Each number is 500 + 25 x the weight over its row's rms, rounded and kept within 0 to 999. Layers, rows and columns count from 0. Numbers have three digits each. The size before them is the row's rms in percent of the matrix's.

# layer 4 MLP up, 896x224, rms 0.128, rows 452-460, columns 0-111
104:491517487563519510495507467495454488506474427525482565512513461514475490501502494483508467516504495496512484527530489534515525470491457515492497512504470500509523475491519491495540521497475545468521514486467468501514455450525499470544510448526484551518493514500469489491491467479504475490462467520470459505542523503477495510491524537479
100:545512511510527531526527448477476466541528530522482525483498499513503517457474478536505497492509494488532514523488512490512482511496469462478505492478516488565478490509465494491493507487508510465429494503484481555514545453502493449453528470494471514481495494503557517528493504489497482479500479448545502529537504480476500505543462478466
081:514453498472453524457544514501481473461501504492503539479517471530544516522519473501493487501526488493505500505499443480438502480508532562491502482483484512504527507477538490522543539503481504519486481503485497508467467499481505518520503474437496495518497520536472511476519492537506443534509549498444516484495477490513506499493538522497
087:503488465529465507488429486473483495492507461472513523502475505515498475443507478512497513488493508462471486474448477524541467534508483545457521485505512483513527505516465515503524454470500468479493486508496564506502468510528497499503492521524491539547483514515519499484533503516487480550470483519463560509480548484547517483502456512529
114:479494530524501464494489529541518510441505506484511484484474520496473518474495521518503464474513502474509509504520462488458525551533520476529524497476513519516466476514507493497485508505452501516494501484479463521500503530528520513543508514473541505509435471484508526512502472491518496481480510493479492425513507502502511508508539486529
109:493483485446503491501468482502502520531524489506524517499508532511502515473501526508495518479477494508477495522482534476503461495512571478497501482535515556524535511490476512515514516461510480521507522480471501505533510483506511519512469496523440514490509479514514522504528463481489518471506502504493460506513506476492522538535503527551
105:544546511498515440518508528504516419463474494532489482489490466486498528495525540499496507514515473542508504492524529521491471436466492515518438532458568540499508515460513492448495518490527534531521530499500467541511497485494463464529480482505492463513492470514523527493488528478488486473455536459517497524504541532539496524482458489476
121:497496471502521519505491477542477453485515514520527485492502516524472509538500531521468498505484492508491467482505466512469565490450498562499476496494566506501518502539521475507478519488474544491450485483478513513532503502520489468502469508512452513520518500502551515527484517513507540482502524490518512508488491509535508501500580468495
096:517499487472549451548533512471520497534504499507534507488495467488491524499539481479496459469503473517521479540494503502469495523469519483454518471530504505511499478517502537493552496503484458477503525491517511494553545508511484474524494533506475476470499514528482505472490505442504483469529501513482524478500511471475459510525520490422
# layer 4 MLP down (transposed), 896x224, rms 0.0597, rows 452-459, columns 0-111
105:459467475492480540454473494529507512511506515520495482521452529456470511503541510529534502526529513480504519498502516503482515468548509506538518483466488519509483528503487530499531482440510520503470467490500486480589526559533489469519525500507497504516485483523450468504501519504501501549474487534499568535506513531502469524491507474503
099:508522497505500530546498510508450507529470510525535484482494521491448513519496462514464515515525501503497483518481503485541460509503530506497447475539510513468494505461503482526447480517502475458523538527516510483480492495523498529546495489505513477545465483522509496508553485513467485520459487453501481494536495493469476549494511525486
085:488515456506454501497517518536518464526483506517529473497504506457533502469497469471490475524532495526527528504506502464488495519439465504486477502519502497503540504456492466533503557508529482497506525488514516499521515490517478521500487493509504536491517501514489463478513499540541490487498549462413516483490493500451509473502526478500
086:489509467501487531516521478536505496487487512498503492480487490530514537503514427460499559522526526505503537491541522510512548531505472482505499496495504509498454512462488481521465505534507526555490518548490463470452549475523426494571509528478480484480483510499482511506481461502452511470541485499490474495448479491492446524534537501515
107:497503512493534495516515499475522547523513474502489490547503495479473481523507454488474452491456475505492514553505545450487516503472511513509488545503502462501495462549530515537473515485503526476466492517466520483486508479493546506460515458506513488503512488449479514517448546470465492496498492475468482492500524485509501520455421512505
118:500564511482485464485506530527482493458522522447481506503488494527482528494543500522482489496509481508492495506532495506513474494490470471564494510520503489490547476547474520465486477509433528464435557516513515479507518532512516489502488517476490490525497516484511484545541492502534506517476484456525459498479511463436495504499486497506
105:505504480500527475463486482492525498499505482518466477520454527533446505499510537523561527477512505477517474494480472498536509499540506474534485511497502521467501514495483553479492502475479443477471502515488486533540500513491449466481494486484471532491530513530486472473568551537497550542523494448543490487455535490536467487460526476491
115:481510466467509522502492509473468465439515529513470487506481480460499489489485504496486482482501490512480552496516507502470514496477473503498527459472518533459496474518507531480516505483476540543479499487463508480477475462471494488492467523492494502457457492474456487478526458500466513518483438476493474459498458491526501557511571493501
# layer 4 MLP gate, 896x224, rms 0.126, rows 453-460, columns 0-111
104:518507525504456499450434498487533474528484479488466505514502534496550475532462548477492468492514517494438527477513497453503514528465497503474500516505486500499511530503541479490502512473484519483518501463495483506500516488508505488480510474521514474463530524475488513495496510490482493497536479520496521518432567537529544486532490438524
082:477486520464518541467548543517480470494546505529499489485527504528508509483435440516484472487508520513466463515521513468470509504498504528530490494516500540533507506437496491525485539511493533495518489524511500486495482524481486506479482449506479488505489517473494529512507541514487449484500508532468514523522447476497510543498492515527
086:511523502499522466497515482495531509481472534532482490454511524464479497494508494503551518508494448512496526510478491509522474500498515512519533531487475458499511501511457476465500511486497492459487444480461538539498436483449538521501469500527501524527483544501532447479473519503484482509488484548502521474490472512522487531521480464466
109:523503475467528483481546489500477470493503528483476550469458520499510493517545508491535489511495491513501481547486459544486503472516468463499465497529490522514490516495511534463503490548521513516533501509512481487497512458535490529497508524484507559507502473491521484491507504491545529494436509491453472528500513527481536463475501546489
112:518523466519472499484488473525488510566502538533503505530536516537499484484511502531511488507463497530473528517493495482498474497526480493480467485502486509495513483495502540526505482459539526542471512497474539500535503530492535498511501503541435463497530473499497551520505500484469477525519493513512475539522497476457495508497511497516
109:498533549512508491562499501473561479528465503499500567503511470476511476440491491456494485499529490514493480497524559482469487519515540499511468513499486523498503532496502449472515507493480483561499523507519512524517498472502479541507488479513541458504506525497478486483526469501506517508492493457489500531464498511544507511522528528470
124:480502514500495488518518489487494514482516494494513514460517513476522486501540507504487505468494508479490494472505481532481516539473497498520493463572547492464479500502523494538494511501528511547498482516480506488548505459474526489532487485471465463507469480516460544512481490511522504468504522482511551520478522473489487495481522509511
087:534499530522515531517513510468496527493517499487449430502477416506504513493494470531475500538490504497474489505466465520569470490506508512457489500470533465466517473502477498504524481478485489534481478509500492482493456466493496510467530512520499519524501554502512452515514528499486492482493498490498459504473488532507547465518512512527